config.toml
n_layer = 20
norm_place = "pre"
init_std_up = 0.0314
init_std_down = 0.0
lr = 0.00135
batch_tokens = 32768
doc_mask = true
steps = 5021
Each number is 128 + 24 x the weight over its row's rms, rounded and kept within 0 to 255. Layers, rows and columns count from 0. The size above them is the row's rms in percent of the matrix's.

# layer 13 MLP up, 768x192, rms 0.0578, rows 127-226, columns 32-63
size [ 65 102  75  98 103  99  74 111 105 103  75 102  88 111  90 100 105  73  60 104 119  86 110  71 111  81 119 101  72 110 108 114 102  87  97 112 108  95 111 105 100  43 107  80  95 109  66 107  30  98 107 107  29 106 109 117 100 103 111 106 110 105 105  98 105 110 105 101  98 105 118  40 107  98  95 124  74 108 111 114  46 112 100 113  83  92 102 103  54 103 103 100  99  91  25 115 110 113  97 110]
[[ 92 130 108 126 119 161 119 137 107 139 123 116 130 151 118 190 124 139 116 118 129 126 154  96 105 131 162  93 130 124 137  96]
 [136 154 155 161 129 135 129 134  91 136 145 138 132 143  96 118 138 144 150  97 118 140 122 135 134 142 139 152 133 123  65 157]
 [ 84 116 153 121 123 167 136 145  96 177 131 110 133 160 157 159 147 149 117 102 143 110  74 139 122 142 120 112 132 151 104 108]
 [113 170 101 145 142 124 134 105 140 131 105 159 138 144  94 107 118 109 134  89 101  96 150 116  75 126 143 126 108 120 143 136]
 [134 112 144 134 156 111 141 153  87 145 121 132 136 107 135 146 129 126 119 143 123 149 103  93 117 116 161 167 122 115 135 114]
 [123 108 152 116 131 114 134 109 103 133 131 147 165  98 124  92 110 142 122  76 134 105 159 145 166 125 129 134 105  91 112 133]
 [138 143 132  75 160  98 122 154 111 145 120 160 160 152 119 145 140 119 117 125 102 138 146 127 185 106 129 168 103 146 123 141]
 [148 156 135 194 153 124 134  89 109 143 119  83 143 121 116 137 131 116 121  89 133 120  82 163 106 108 162 178 107  62 105 195]
 [129 142 125 112 124 117 141 156 145 128 102 160 100 151  90 131 139 125 131 102 152 116 135 113 121 112 169 152 129  84 170 107]
 [150 147 128 131 125 145 119 101 113 123 120 127 114 128 109 126  89 154 145 141 107 143 192 116 160  92 135 134 169 141  99 107]
 [ 94 143 139 150 125 110 104 127 145 146 100 106 181 106 186 104  91 119 106  96 148 123 113 175 130 179 142 145  84  83 152 157]
 [147 172 182 137 123 125 130 173 108 181 143 143 134 123 115 155 103 145 130 131 115  93 156 127 101 127 141 138  95 136 119 115]
 [ 97 164 190 128 105 132 141 101 164 125 114 123 165 157 101 108 123  86 158 151 144 132 155 144 123 102 145 164 139 136 142 141]
 [ 99 142 135 109 114 123 116 114 138  81 139 112 175 101  89 131 170 157 124 133 111 134 131 130 147 106 122 141 119 157  68 167]
 [119 129 137 137 108 141 156 142 115 160 100  60 182  84 166 144 184 104 129 156 121 145 118 119 133 141  71 165 149 129  98  96]
 [134 128 153 142 129 144 124 120 159 139 136 182 132 133 122 134 139 161 101 191 130 107 152  87 158 170 139 125 183 140 156 128]
 [101 127 144 107 118 150 122 148 123 112 124 115 181 123 100 125 131 122 133 119 129  98 134 156  83 123 121 116 138  96 127 122]
 [124 171 116 137 149 115 139 125 156 165 126 142 116 140 151 114 144 141 102 120 148  80  93 117  65  84 137 147 133 136  95 137]
 [122 101 142  90 120 167 135 151 147 153 128 142 143  92 154 123 138 196 102 139 149 145 136 127 103  84 149 141 162 161 116 114]
 [ 76 135 164 124 139 152 157 155 169 102 126 150 142 132 110 182 183 142 131  70 116 118 167 125 169 102 106  97 108 131 130 121]
 [106 123 170 108 159 105 135 135  91 140 170 168 162 112 108 141 158 162 132 141 152 112 112  72 126 116 122 136 124 116 160 149]
 [160 163 126 120 129 134 108 139 138 185 113 169 126 164 119 135 167 106 121 121  80  86 137 156 136 154 120 141 131 125 150 157]
 [ 85 154 110 122  75 156 165  97 147 117 110 140 170 105  77 130 144 115 140 133 144 116 127 136  99 120 146 132 103 144 115  97]
 [106 130 109 126 112 141 125  82 111 123 133 135 134 167  92 139 121  99 136  89 109  77 119 152  73 170 109 160 169 123 214 176]
 [130 133 123 120 175 123 118 127 125 131 127 149 119 132  98 121 158 139 183 114 127 134  78 128  98 112 164 110 134 119 145 142]
 [104 122 139 180 125 106 137 153 110 137 147 159 117 137 170 111 156  96 127  87 124 113 113 120 128 110 159 140 112  98 117 139]
 [109 131 137 119 129 164 124 142 112 135  93 135 150 100 108 125 127 144 139 108 108 110  99 136 147 135 142 144 121 111  86 138]
 [115 138 118 108 145 161 133 104 131 103 117 131 122 122 135 127 142 169 152 147 132 121 137 106 125  96 141 151 116 160 155 126]
 [ 97 177 147 138  83 168 158 169 121 120 147 125 151  95 173 122 136 176 102 132 128 182 146 146  78  94  84 143 102 108 119 126]
 [151 125 135 103  99 132 125 161 132 107 113 132 116  88 134 142 121 144 123 111 106 180  89 148 148 162 160 183 128 135 167 152]
 [121 137 112 137 142 200 135 140 105 139 156 173 131 102 161 100  89 142 151 149 102 115  89 173 125 115 171 128 103 131  91 131]
 [112 129 141 117 138  96 168 140 156 158 123 149  79 134 129 155 142 121 143 125 125 108 150 108 123 106 182 112  79 123 106 150]
 [113  98 108 110 146 132  78  98 123 141 166 168 135 132 138 134 130  87 133 130 128 102  73 130 122 120 137 132 133  99 120 136]
 [141 144 127 157 161 149  67 121 125 106 113 129 169 149 170 102 148 178  92 112 102  87 130 172 117  89 120 125 138 131 137 141]
 [138 140 138 178  99 129 169 112 137 140 158 118 162 150 180 153  99 121 118 110 104 150 170 124 108  65 147 139 130 152 155 145]
 [126 151 170 137 116 147 113 137 127 126 174 120 112 117 115 163 134 109 138  78 118  85  98 161 130 138 144 172 111 126 119 193]
 [102 111 129 165 103 140 109 119 104 137 160 142 135  97 151 136 151 141 157 100 138 119 122  77 124 149 132 147 120 124 139  99]
 [137 151  87  91 111 134 134 103  87 134 177 143 114 157 101 151 142  89 114 102 124 104 106 133 144 109 106 142 144 105 132 161]
 [140 122 132 127 101 118 141 141 123 156 136 163 139  88 126 157 157 124 150 114 106 140 111 113 137 133  99 136 113 143  74 165]
 [101 143 144 116 138 159 141 110  91 123 144 147  85 116 151 172 144 124 133 130 135 116 122 193 176 102 155 110 153 113 109 129]
 [139 115 120  97 108 135 115 179 141  98 159 160 136 167  95 107 149 150  98 150 125 104 155 155 118 121 157 150 107 134 131 154]
 [119 163 104 133 126 134 104 110 139 102  96 134 124 145 151 149 136 109  91 112 110 104  84  87 141 156 111 116 117 114 160 144]
 [134 120  99 127 123  95 114 120 140  97 179 150 182 156 109 162 108  98 126  80  97 109 136  98  86 125 198 124 131 109 106 150]
 [101 128  97  91 119 175 119  98 132 146 133 177 173 124 143 168  70 138  83 130 105 107 103 135 156 121 131 136 120 113 121 170]
 [139 123 172 121 100 103 114  70 116 119 117 113 173 133  90 123 134 135 137 168 160 159 131 141 115 166  82 147  82 124 131  95]
 [130 127 156 139 106 146 147  88 134 151 119 133 150 120  92 182 115 126 129 123 126 149 146 132 119  93 149 116 148 100 145 152]
 [103 161 156 101  82 174 167 138 115 125 150  97 142  56 196 123 107 151 138 100 127 164 109 137 132  86 129 139 123 132 150 137]
 [114 159 150 113  92 163 143 137 151 102 178 147 136 119  92 101 152 152 108 119 163 100 155 150 115 122 148 136 131 126 106 114]
 [164 120 148 103 137 135 164 135  53 126 163  95  89 150  79 128 143 148 128 157 142 140 146 123 109 103  88 103 100 151 114  93]
 [100  90 196 151  82 126  85 108 139 139 120 125 117 148  93 146 101 131 142 156 146 148 116 184 142  89 152 171 103 138 129 120]
 [109 124 187 139  85 114 150 144 128 114 137 133 155 109  85 176 116 116 164 107 125 153 129 143 155 118 122 172 142 118 108 144]
 [ 92 138 120  95 150 135 127 110 109 136 145  99 125 142 181 162 166 146 160 108 104  82 114  77 158  66  97 112 138 118 127 139]
 [145 195 149 117 152 136 125 125 151 128  62 141 131 150 143 107 143 123 111 121 101 115 139  89 161 151 103 158 140  95 114 119]
 [113 100 160 144 105 129 131  98 113 119 149 164 157 112 109 130 166 115 123 137  81  92 139 130 116 110 110 132 114 106 117 140]
 [110 108 161 139 121 160 143 132 128 130 122 110 107 147 153 144 137 141 137 129 127 139  98 166 115 138 153 135 100 126 123 162]
 [127 109 128  91 107 157 112 135 160 132 138 149 140  86  92  85  92 106 120 162 116 152 127  76 145 107  95 110 139 111 101 169]
 [146  96 143  76 108  97 115 110 184 109 170 144 140 132 111  87 111 116 130 167 125 131  81 114 111 136  98 141 150 165 125 134]
 [116 129 127 143 130 112 165 126 103 109 129 144 142 111 126 138 128 116 112 127 122  75 104 112 112 144 125 130 120 108 154 156]
 [160 115 107 169  66 128 113  69 130 114 129  87 158 120 121 145 122 131 107 133 158 140 151 183  88 118 175 148  83 139 104 101]
 [120 124 125 104 133 156 128 134 133 149 108 127 113 105 164  92 137 138 153  96 101 135 100 136 136 155 147 132 127 122 134 141]
 [166 131 149 126 131 154 115 108 146 133 107 121 163  97 147 123 139 120 143 136 122 157 110 103 136 128 132 120 127 136 143 174]
 [106 103 129 163 101 154 126 110 105 147 173 142 123 106 151 110 121 144 137 164 117 142 115 108 140  97 154 156 104 123 105 122]
 [ 86 135 138 116 118 156 133 153 136 165 128 160 134 161 115 135 165 131 138 125 117 142  74 156 121 100 148 123 128 145 128  98]
 [112 136 142 114 107 163 165 114 131 129 101 119  96 148 140 120 128 131 132  98 120 154 150 124 170 109 115 149 174 126 117 109]
 [ 91 112 115 151  83 145 134  74  73 143 126 105 124 127 168  86 131 132 135 154 123  86  95 138 115 143 118 115 129 117 121 146]
 [136  98 159 133 130 149 122 102  84 137 101 152 151 141 167 125 148 150 129 174 142 117 111 121  94 127 128  96 118 112  90 101]
 [129 110 155 129 144 135 160 139 147 133 101 185 132 160 106  96 150 165 146 144  97 117 164  91 153 150 188 133 104 138 104 137]
 [138 128 136 137  97 130 112 166 129 109 134 147 117 120  97 113 163 134 110 107 132 151 109 178  67 124 137 150 107 190 169  95]
 [158 132 135 136 119 146 158 124 139 129 143 117 123 134 134 107 150 147 110  79 129  96 129 170 107  97 120 112 102 127 177 127]
 [114  84 131 151 122 126 148 137 115 137 115 177 147 113 138 153 137 158 153 105  98 148 116 124 133 164 136 151 136 156 156 154]
 [112 123  98  89  92 162 143 132 108 139 153 140 154 134 107 128 112 110 136 114 149 149 151 130 159 141 139 160 131  91  82  89]
 [147 173 115  70 112 145 103 144 131 139  99 108 106 113 145 119 153 153  97 102 106 156 116  93  82 132  99  90 127 120 110 136]
 [117 165 192 137 116 159 140 158 140 146 141 141 165 138 119  77 132 180 135 142 123 135 145 103  98 115 150 118  96 131  97 116]
 [157  84 193 135 102 113 104 100 136 125 156 104 163 124  95 131 160 119 122  98 140 102  99  98 148 115 178 128 167 120 128 132]
 [ 74 136 124 105  91 163 115  74 125 103  93 125 120 161 121 125 141  98 135 108 106 187 119 138 169 137 156 116  99 126 123 129]
 [125 133 117 121 101 170 153 133 141 136  96 136 111  83 126 150 148 127 156 127 168 143 116 139 139  87 122 151  95 144  93 144]
 [109 139  88  79 113 126  90 129 108 177 131 153 142 155 159 173 113 164 117 113 126  69 106  96 150 120 133 154 139 138 109 142]
 [100 111  82 117 109 123 117 133 145 100 122 172 164 142 132 117 106 133 125 106 128 139 138 155 118  97 147 125 124 121 159 128]
 [107 153 186 129 118 145 135 149 145 111 150 143 165 177 106 133 153 140 158  94 136  94 144 137  84 132 106 146 104  84 138 170]
 [123 148 181 138 122 147 123 161 133 113 142 115 126  88  82 135 152 147 125  84 123 125 105 164 128  90  83 134 117  88 133 162]
 [147 168 139 130 123 170 114  91 101  98 111 111 138 160 133 141 124  82  85 106 123 117 115 138 135 152 131  97 138  91 171 117]
 [123 112 104 157  99 112 128 140 108 106 121 134 145 169 147 160 106 169 156 124 108 130  92 183  92  71 189 128 117 117 152 133]
 [114 146 136 133 121 131 144 120 117 137 137 198 148 101 109 147 150 173 137 104 130 101 130 163 125 164 110 144 114  98 139 125]
 [ 95 148 133 127 116 150 164 112 122 139 127 131 146 124 132  95  77  88 127  99  84 115 147 169 143 150 172 127 106 117 110 119]
 [111 133  96 137 115 156 112  99 124 141  88 166 145 111 118 142 101 128 123 136  69 107 143 145 129 127 153 145  91 129 138 158]
 [177 168 131  97 103 117 111 119  88 127 115 139 122  99 136  93 159 144 121 141 125 106  67 167 132 106 116 149  85 143 115  70]
 [136 128 148 149 133 146  97 157 122 139 126 130 113 125 139 108 111 168 112 149 148 137 153 107 158 142 171 125 110 122 146 147]
 [ 97 165  82 139 107 118 124 145 125 229 126 136 125  98 125 156 146  87 124 120  95 134  95 123 142 147 141 152 116 167 113 148]
 [ 88 147 119 133 127 104 181 137 149 142 118 128 175 135 141 137 134 108 122  94 132 112 135 164  82 119 142 169 160 157  91 122]
 [108 131 157 129 109 177  99 151 126 141 146 121 161 174  99 121 123 138 121 114  91 118 107 132 121  99 113 109 130  95 160 162]
 [122 129 160 144 114  86 136 149 123 137 137 145 135 120 145 126 124 116 119  88 119 130 115 145  95 105 143 124  88  98 114  95]
 [ 60 129 129  92 106 161 165 163 146  99 129 162 119 108 148 140 146 197 130 122 107 144 133 149 161  99 118 138 156  88 127  97]
 [109 131 147 135 128 162 130 145 161 125 131 138 127 128 109  80 136 149 135 157 131 129 133 163 167 148  94 151 132 142 176 144]
 [122  84 140 125 112 141 123 140 149 120  88 126 122  78 121  86 114 150 135 137 146 119 125 161 147 133 155 147 131 120 136 135]
 [109 164 138 125 100 135 183 145 167 145 159 122 150  93 140 122 176 149 107 144 149 141 124 163 131 100  81 129 103 123  97 132]
 [109 109  59 111 128 154 137  96 106 106 127  95 113 148 162 100 189 132 158 125 123 117 104  98 118  63 126 152 102 137 140 137]
 [ 76 121  96 134 143 118 139 118 138 117 133 105 107 146 113 137 176 128 132 113 144 160 189 136 125 133 126 106 119 114  91 146]
 [106 141 125 122  92  99 138 140 148 153 155  86 159 129 104 139 143 124 113  84  97 149  89 173 150 111 158 128 120  94 129 182]
 [141  78 157 100  96 128 135 100 151 142  61 154 119 119 124  98 114 161 128 106 169 127 123 124 104 145  75 129 108 111 155  99]
 [132 101 165 109  95 131 142 157 123 117 100 117 164 130 103 108 146 133 144 132 127 133 107 123 142 121 121 108 118 121 116 152]]
# layer 13 MLP down (transposed), 768x192, rms 0.0435, rows 127-226, columns 32-63
size [ 53 108  66  94  96  98  58  98  95  92  63 103  85 107  95  89 107  63  50 115 118  79 114  61 114  70 123 100  57 112 110 122 105  85 105 107 115  87 114  97 106  30  89  72 101 102  48 105  19  96 114 113  20 103 115 115 109 103 112 107 108 100  94 102 108 103 107  99  98  95 103  28 110  98  82 129  69 106 110 116  35 118  94 110  71  97 107 102  41  95  98 105  92  96  15 130 106 118 101 112]
[[100 116 117 113 133 116 165 142 174 116 129 144 145 107 150  73 122 150 117 148 119 139 120 152 141 149  83 168 127 146 122 182]
 [ 93 125 137  86 129 137 126 124 126 124 115 141 163 106 113 145  88  85 109 112 167 105 126 108 122 120 105 127 131 121 131 120]
 [129 131 109 137 123 111 117  96 151  76 140 141  92  71 111  90 102 115 136 115 134 135 143 102 119 120 143 150 120 138 156 134]
 [115  87 172 109  89 108 127 159 168 134 140 118 165 130 137 168 169 178 154 158 144 130 107 126 162 147 143 149 134 125 118 157]
 [137 100 112 152  99 133 136  87 179 126 126 135 103 130 141 129 136 123 160 127 138 131 142 147 101 125 134 139  94 183  80 105]
 [159 162 147 124 124 148 134 140 136 121 108 127 138 139 158 140 145 133 151 180 123 171 120  80 105  70 157 147 124 128 107 146]
 [128 128 115 136  97 168 105 120 162 127 169 108 102 138 169 128 128 137 115 137 168  98  83 112  84 130 125 117 138 124 157 117]
 [142 138 122 137  99 130 137  85 138 110 135 138 106 132 117  83 106 120 131 146 150 130  94 146 159 144 138 154 148 119 121 104]
 [145 139 149 128  96 150 105 132 143 140 145 164 148 120  97 131 146 136  86 122 126 140 167 175 125 168 123  93  94 121 117 118]
 [130 116 109 140 118  94 148  91 127  97 149 171 159 146 110 106 113 143 163 110 180 109  68 164 139 128 137 126 138 171 126 155]
 [146 118 103 114 160 135 115 118 103 118 132 168  82 163 109 130 150 148 143 140 122 131 165 117 107 133  77 116 158 113 128 133]
 [ 94 121  59 133 160 141 121  41 134 140  82 119  93 141 161  95 165 143 109 137 135 144 101  93 153 133 105 119 130 129 132 148]
 [ 90  77  86 120 134 154 131 161  74 137 143 146  60 121 100 142 142 125 145 108 151 152 127 109 127 121 135  99 138 109  89 126]
 [148 133 104 126 129 132 124 148 123 112 116 134 145 145 132 121  97 127 108 170 110 133 143 116 132 110  95 168  96 123 152 116]
 [135 121 144 131 144  94  91 135 144 102 137 149 117 172 117 133  67 136 124 127 161 154 139 104 128 151 129  87  99 144 118 185]
 [137  98 130 139  88  89 127 154 113 102 115  91 116 129  70 158 108  93 166  83 106 128 130 174 107  92 159 158 113 120 115 123]
 [115 112 148 137 137 113 106 109 135 136 107 113 110 165 145 124 143 141 166 134 101 161 157 143 148 108 142 128 104 128  76 117]
 [130  85 139 109 107 128 110 134 107 121  97 123 158 133  67 114 126 129 151 119 103 155 146 144 160 184 110 150 166 126 149 160]
 [131 148 114 137 134 103 135 125 120 101 104 126 134 170 108 153 115  85 126  90 105 126 122 137 157 182 112 108 108  85 154 132]
 [129 140 110 104  81 159  90  79 102 122 141 111  94 104 143 105  96 140 142 132 146 140 144 110  89 176 133 143 145 123 148 120]
 [139  90 122 108 167 136 122  95 110  89 136 143 125 176 156 142 119 132 150 147 165 117 152 127  91 102 145 134 154 109 119 136]
 [125  88 124 156 120 122 124 144 148  95 142  80 139 143 116 134 120 151 156 137 179 171 106 137 115 112 118 116  98 118 103 103]
 [ 96 107 131 106 119  91 115 130 134 139  95 129  96 119 166 152 139 116 133 128  67 107 160 112  90 149 100 111 122 149 109 139]
 [147 132 134 158 116 117 122 173 150 130 109 125 108 128 128 141  99 150 124 193 164 194 125 121 165 117 119 124  89 140  63  98]
 [159 155 132 150 148 135 135 147 165 103 122 128  96 107 168 105 135 134 119 141 137 150 131 122 110 107 190 108 101  85 140 115]
 [152 122 126 119 145 111 142 106 170 106  95 104 134 107 123 168  74 156 155 129 150 124 127 141 112 148 100 109 133 135 151 126]
 [122 118 105  95 141 121  64 108 100 108 151 163  93 110 148 167  95 128 113 155 117 129 170  85 177 121 104 111 111  95 143 145]
 [124  77 124  76 153 110 113 137 104 116 142  92 139  89  99 128 147 107 109 168 135 129 118 168  77 119  98 157  84 129  92 138]
 [173  99 152 110 166  94  93  40 131 146 120 128 123 165  91 122 110 106 143 126 135  88 124 108 136 181 161 110 129 159 138 104]
 [129 118 150 131 149 110 118  96 137 157 146  91 152 147 129 112 122 131 138 109 129  96 146  99 171 129  97 139 159 120 136  81]
 [114  86 121 119 125 109 117 121 141  86 120 122 140 163 120 114 177 124  79 113 141 160 121 124 139 130 112 124 137 165 147 150]
 [164 153 150 146 129 120 167 103 108 102 105  81 121 112 105 135 112 119 144 157 141 130  96 141 153 154 167 138 141 140 125 125]
 [110  91 146 138 113 155 175 140 162 136  83 136 104 136 109 127 121 175 109 116 149 181 142 117 169 114 117 111 134 119 108 116]
 [147 122 153 133  88 129 146 119 135 183 123 145  83 125 101 169 122  87 140 157 152 150 142 158 154 156 121 159 120  76  99 143]
 [158 127 142  90 168 150  96 127 129 120  85 161 133 126  71 121 136 105 124 100 146 119  96 126 162 164 110 113 108  80 110 135]
 [ 85 134 194 144  84 136 132 123 107 141 148 146 154 120 106 128 109 124 154 154 105 106 139 145 114 139 139 145 103 121 120 160]
 [175 121 142  49  92 112 110 110 144 140  95 149 121 172 102 108 137  74 157 165 132 117  89 126  95 135 151 123 124 142 103 106]
 [ 95  80 130 148 144 132 113 114 181 124 102 100 130 158 134  92 104 119 135 116  95 125 147 104 130 136 120 121 164 149  95 110]
 [108 139 150 139 112  95 177 168  84 147  97 147 142 131 150 152 150 107  94 160 106 119 113 120 130 127 109 154  84 123 159 130]
 [148  93 104 120 137 131 123 139 111 147 125 108 103 127 121 129 180 126 113 127 168  76 101 109 115 114 134 150 143 138 154 130]
 [104 133 137 139  87 114 119 118  96 164  86 110 136 108 151 168 153 117 115 107 124 128 104 102 103 126 116 127 150 146 154 106]
 [128 109 155 130 144 141 153 116 130 118 153 109 150 112  79  96 125 126 162 148 148 116 175 180 142  92 124 105 121 133 106 122]
 [108 137 156  81 146 167 134 105 122 179  88 100  98  88 112 147 159 123 147 138 134 104 140 144 200 158  57 122  99 128 127 127]
 [153 120 147 155 100  84 119 147 110  99  83 115  69 132  68  78 156 160 124 120 110 125 149 140 127 119 124 127  88 138 127 144]
 [105 120  77 143 151 177 109 190 151 188 101 134 118 107  81 138 160 121 143  98 100 132 137 133 122  72 168 121 188 109 148 151]
 [142 129 119 109 140 124 136 109 143 125  78 114 112 117 131 120 106 118 160 109 101  97 140  99 147 153 127 111 146 108 161 124]
 [157 129 115 110 151  79  93 107 109 115 111 180 147 185  55 131 129 116 136 132 145  90 136  97 110 140 128 112 151 151 114  92]
 [130 147  95 190 109 137 144 106 151 128 139 138 110 134 153 119 101 136 105 135  86 157 140  88 107 115  94 151 138 129 109 156]
 [ 95 120 121 121 137 161 126 109 169 142 109 152 140 105 186 139 136 126 130  78 122 111 128 134 136 135 151 132 187 120 118 148]
 [ 96 135  98 111 190 111 172 142 114 111 135 116 125 116 127 119 145 168  90 123 128 105  92  70 149 127 122 128 147 136 161 149]
 [130 156 102 138 122 156 108 122 133 151 156 138  93 160 136 112 146 138 132 131 113 117 101 126 109 139 169  67 109 150 147  82]
 [181 104 138 132 121 151 138 158 136 164 141 214 124 116 124 130 143 108 160 131 128 144 130 120 101 143 156 116  77 136  95 159]
 [136  60 132 147 110 119 135 132 115 118 187  87 114 118 113 114 137 129 154 115 165 132  88 160  75 124 131  86 157 160 140 136]
 [124 207 117 118 164 153 108 174 157 139 116 122  89  92 161 108 157 122 102  98 185 118 132 100  99 141 142 133  99 139 150 118]
 [128 128 105  98 115 121 169 104 154 128 123 148 139 144 169  87 138 123  97 124 128 116 168 109 107 133 117 145 109 152 135 101]
 [125 155 118 153 133 125 130 142 128 110 110 147 132 142 124 151 128 106 140  96 112 145 118 127 139 119 134 123 134 125 116 116]
 [116 127 134 151 106 159 133 152  61 140 107 103 148 138 145 117 148 168 169 105 146 134 187 129 109 117 149 132 139  74 150 116]
 [113 130 154 121 114 131 119 114 174 175  81 111 150  81 113 141 114 121 167 140 151 148  93 174 159 110 154 138 169 151  91 129]
 [ 84 125 157  97 154 131 136 149 153 135 109 137 123 107 135 118 146 125 169 131 151 130 161 119 145  98 116 142 104 145  86 132]
 [117 132 136 128  69  94 162 137 108 119 113 103 186 143  96 140 147 101 123 134 113 127 124 137 114 154  88 162 132 103 126 176]
 [102 144 110 143  92 101 145 136  70 151 104 142 121 170 142 101 138 129 158  96 112 126 134 143 144 106 139 136 151  97 125 106]
 [127 100 108  48 137 102 123 153 136 134 137 124 190  99 119 115 151 165 111 106  90 146  94  76 127 171 134 118 138 140 138  76]
 [119 149 138 139  87 134 121 139  89 108 151  91 146 119 107  90 119 159 144  59 131 146 126  92 123 122 104 147 146 135  75 126]
 [125 108 132 102 164 119  81 142  98 125 144 133 131 120 113  82 141 103 123 172 143  86 131 126  84 118 106 113  97 103 145 150]
 [168 123 156 109 132 126  89 151 116  92 128 165 144 149  85 153 126 133 163  82 164 139 130 123 126 110 135 149  98 111 142  92]
 [181 120 102  80 106 111 102 137 140 124 117 130 114 147 116 109 146 131 126 107 149 146  90 142 133 132 153 127 100 165 162 139]
 [132 161 121 122 119 133 116  94 136 146 106  68 112 117 118 157 104 123 104 140 165 139  74 145 123 131  78 112 138 117 152  93]
 [111  92  93 144 121 140 144 131 112 106  97  88 144 128 139 151  80 138 150 170  83  64 129 120 124 100  88 107 124 120 151  84]
 [ 98  88 144 122 120 139 115 137 130  95 128 156 139 159  72 106  76  85 127 144 102 139 117 128 138 193 159 128  98 139 132 107]
 [104 181 108 145 163 131 117  93 128  97 132  99 133 119 160 159 105 108 110 126 138 109 111 103  74 151 110 130 106 133  89  97]
 [120  59 148 170 116 111 116 104 170 181 137 114 116  96 154 147 138 147  92 176 130 124 124 138 108 111 129 139  99 149 110  78]
 [111  99 141 177 150 121 173  95 154  97 150 126 150 160 113 108 126 138 139 155 169  83 143 172 139 151 162 136 137 142 136 114]
 [108 117  86 144 149 100 171 137 123 117 127 162 106 130 126 115 116 110 113  97 147 151 123  96 161 149  63 122 163 176 141 103]
 [113 145  76 113 144 136 146 147  99 120  77 132 104 138 187 115 124 132 139 142  89 130 173 167 127 118 130 106 107 144 134 111]
 [110 164 146 155 161 105 126 107 121 125 146 122 136 128 103 135  96 138 147 150  87  73 137 132  86 109  46  89 179 171 142 160]
 [139 127 130 118 125 103 109 116 143 100  91  86 139 124 154 142 122 129 160 114 110 133 134 129 136 108 132 113 128 129  92 161]
 [115 131 155 142 160 152 129 136 162  65 129 100  99  87  80  63 123 136 149 159 148 161 121 130 119 124 105 134 108 134 126 126]
 [135 171 178 129 154 113 108 167 106 146 104  93 105 144 162 123 142 142 106 151 145 123 114 124 105 129 118 103 124 131 115 131]
 [145 142 136 129 109 137 115 114 134 145 118 152 114 111 101 162  99  96 143 161  86 139  82 116 169 128 170 115 127 170  95 122]
 [133 124 101  98 155  78 124 129  98 117 116  96 127 127 119 150 181 155 113 138 158 142 127 102  97 139  82 154 176 159  89 103]
 [120  74 141 132 148  97 102 164 140 154 130 144 100 106 130 106 138 154 155 140 154 148 110 111 119 124 125 145 117 168  74 130]
 [131 136 103 113 129 129 112 123 129 161 109 100 159 100 139 136 137 125 134 176 122 110 131 131 132 191 107 129 113 119 150 163]
 [123 124 143 139 153 124 107 137 169 151 107  70 134 120 130 117 132 113 126 118 109 165 173  94  93 114 172 110  87 129 155 124]
 [140 106 137  94  83  85 133 147 129 110 111 152 116 121 116 130 127 146 134 145 170  94 111 160 111 132  91 108 167 132 109 139]
 [118 143 117 118 105  91 164 187  99 122 125  98 127 154 129 100 147 135 131 148 154 160  99 117 143 116  92 114 135 156  85 114]
 [145  97 123 136 119 150  98 103 180 165 133 113 160 123 113 151 111 111  99  82 128 126 130 115 154 145 117 129 164 148 108 158]
 [131 124 145  99 111 134 163  98 137 133 149 145 125 101 101 155 152  89 155 108 103 120 102 145  77  90 102 135 137 131 116 118]
 [151 105 211  95 142 113 100  82 120  87 121 119 123 125 130 117  89 189  97 142 154 116 135 111 131 135  98  88 174 106 127 133]
 [155 101 151 129 115 141  70 119  78  94 135 173  81 125 126 129 118 135 108 158 118 137 119  83 170 103 120 112 124  84 155 114]
 [122  94 100 162 181 114 137 128 131 119  99 142 130  53 120 126 140  86 132 148 156 142 160 119  96 149 164 108  96 158 117 104]
 [114 170 105 116 137 121 145 133 179 104 140 132 101 125 146 190  99 153 145 148 172 158 140  92 150 121 148 131 109 133 116 108]
 [189 148  90 144 111 102 118 107 127 113 130  77 153 116  94 138 133 121 125 156 154 111 132 127  82 150 172 141  90 130 155 154]
 [134  95 132  93  95 116 150 135 129 142 136 114 161 175 125 166 106 154 121  91 131  97 128 123 126 147 120 145 107  55  93 121]
 [150 165 150 121 143 114 121 109 130 100 148  84  94 166 148 168 168 105 115 108 126 145 156 120 108 152 123 128 129 124 157 117]
 [153 106 150 119 128 163 101 156  93 131 110 110 131 159 143 125 104 146 100  97 112  85 143  67 122 114 171 129 158 109 136 124]
 [113 103 185 120 159 129  59 163 121 140 144 101 117 120 107 167 135 149 124 186 121 108 130 149 109 124 136 149 113 128  83 110]
 [185 122 161 126 143 139 118 129 128  84  87 110 155 116 156 150 123 145 118  97 122 104 113 146 112  81 100 120  86 145 127 145]
 [131 132 111 142 168 126 152 114  92 148 138 138 124 117  82 133 143 140 144 167 148 137 104 128 141  96 155 113 131 206  99 103]
 [ 99 181 130 148 179 109 114 137 101 145 162  77 143 133 133 124 137 117 142 160 103 149 124 103 153 115 167 142 117 152  92 114]
 [143 143 121 118 142 131 142 107 150 111 113 160 112 135 126 144 121 122 128 122 151 142 120  95 143 103  83  98 111 147 125 112]]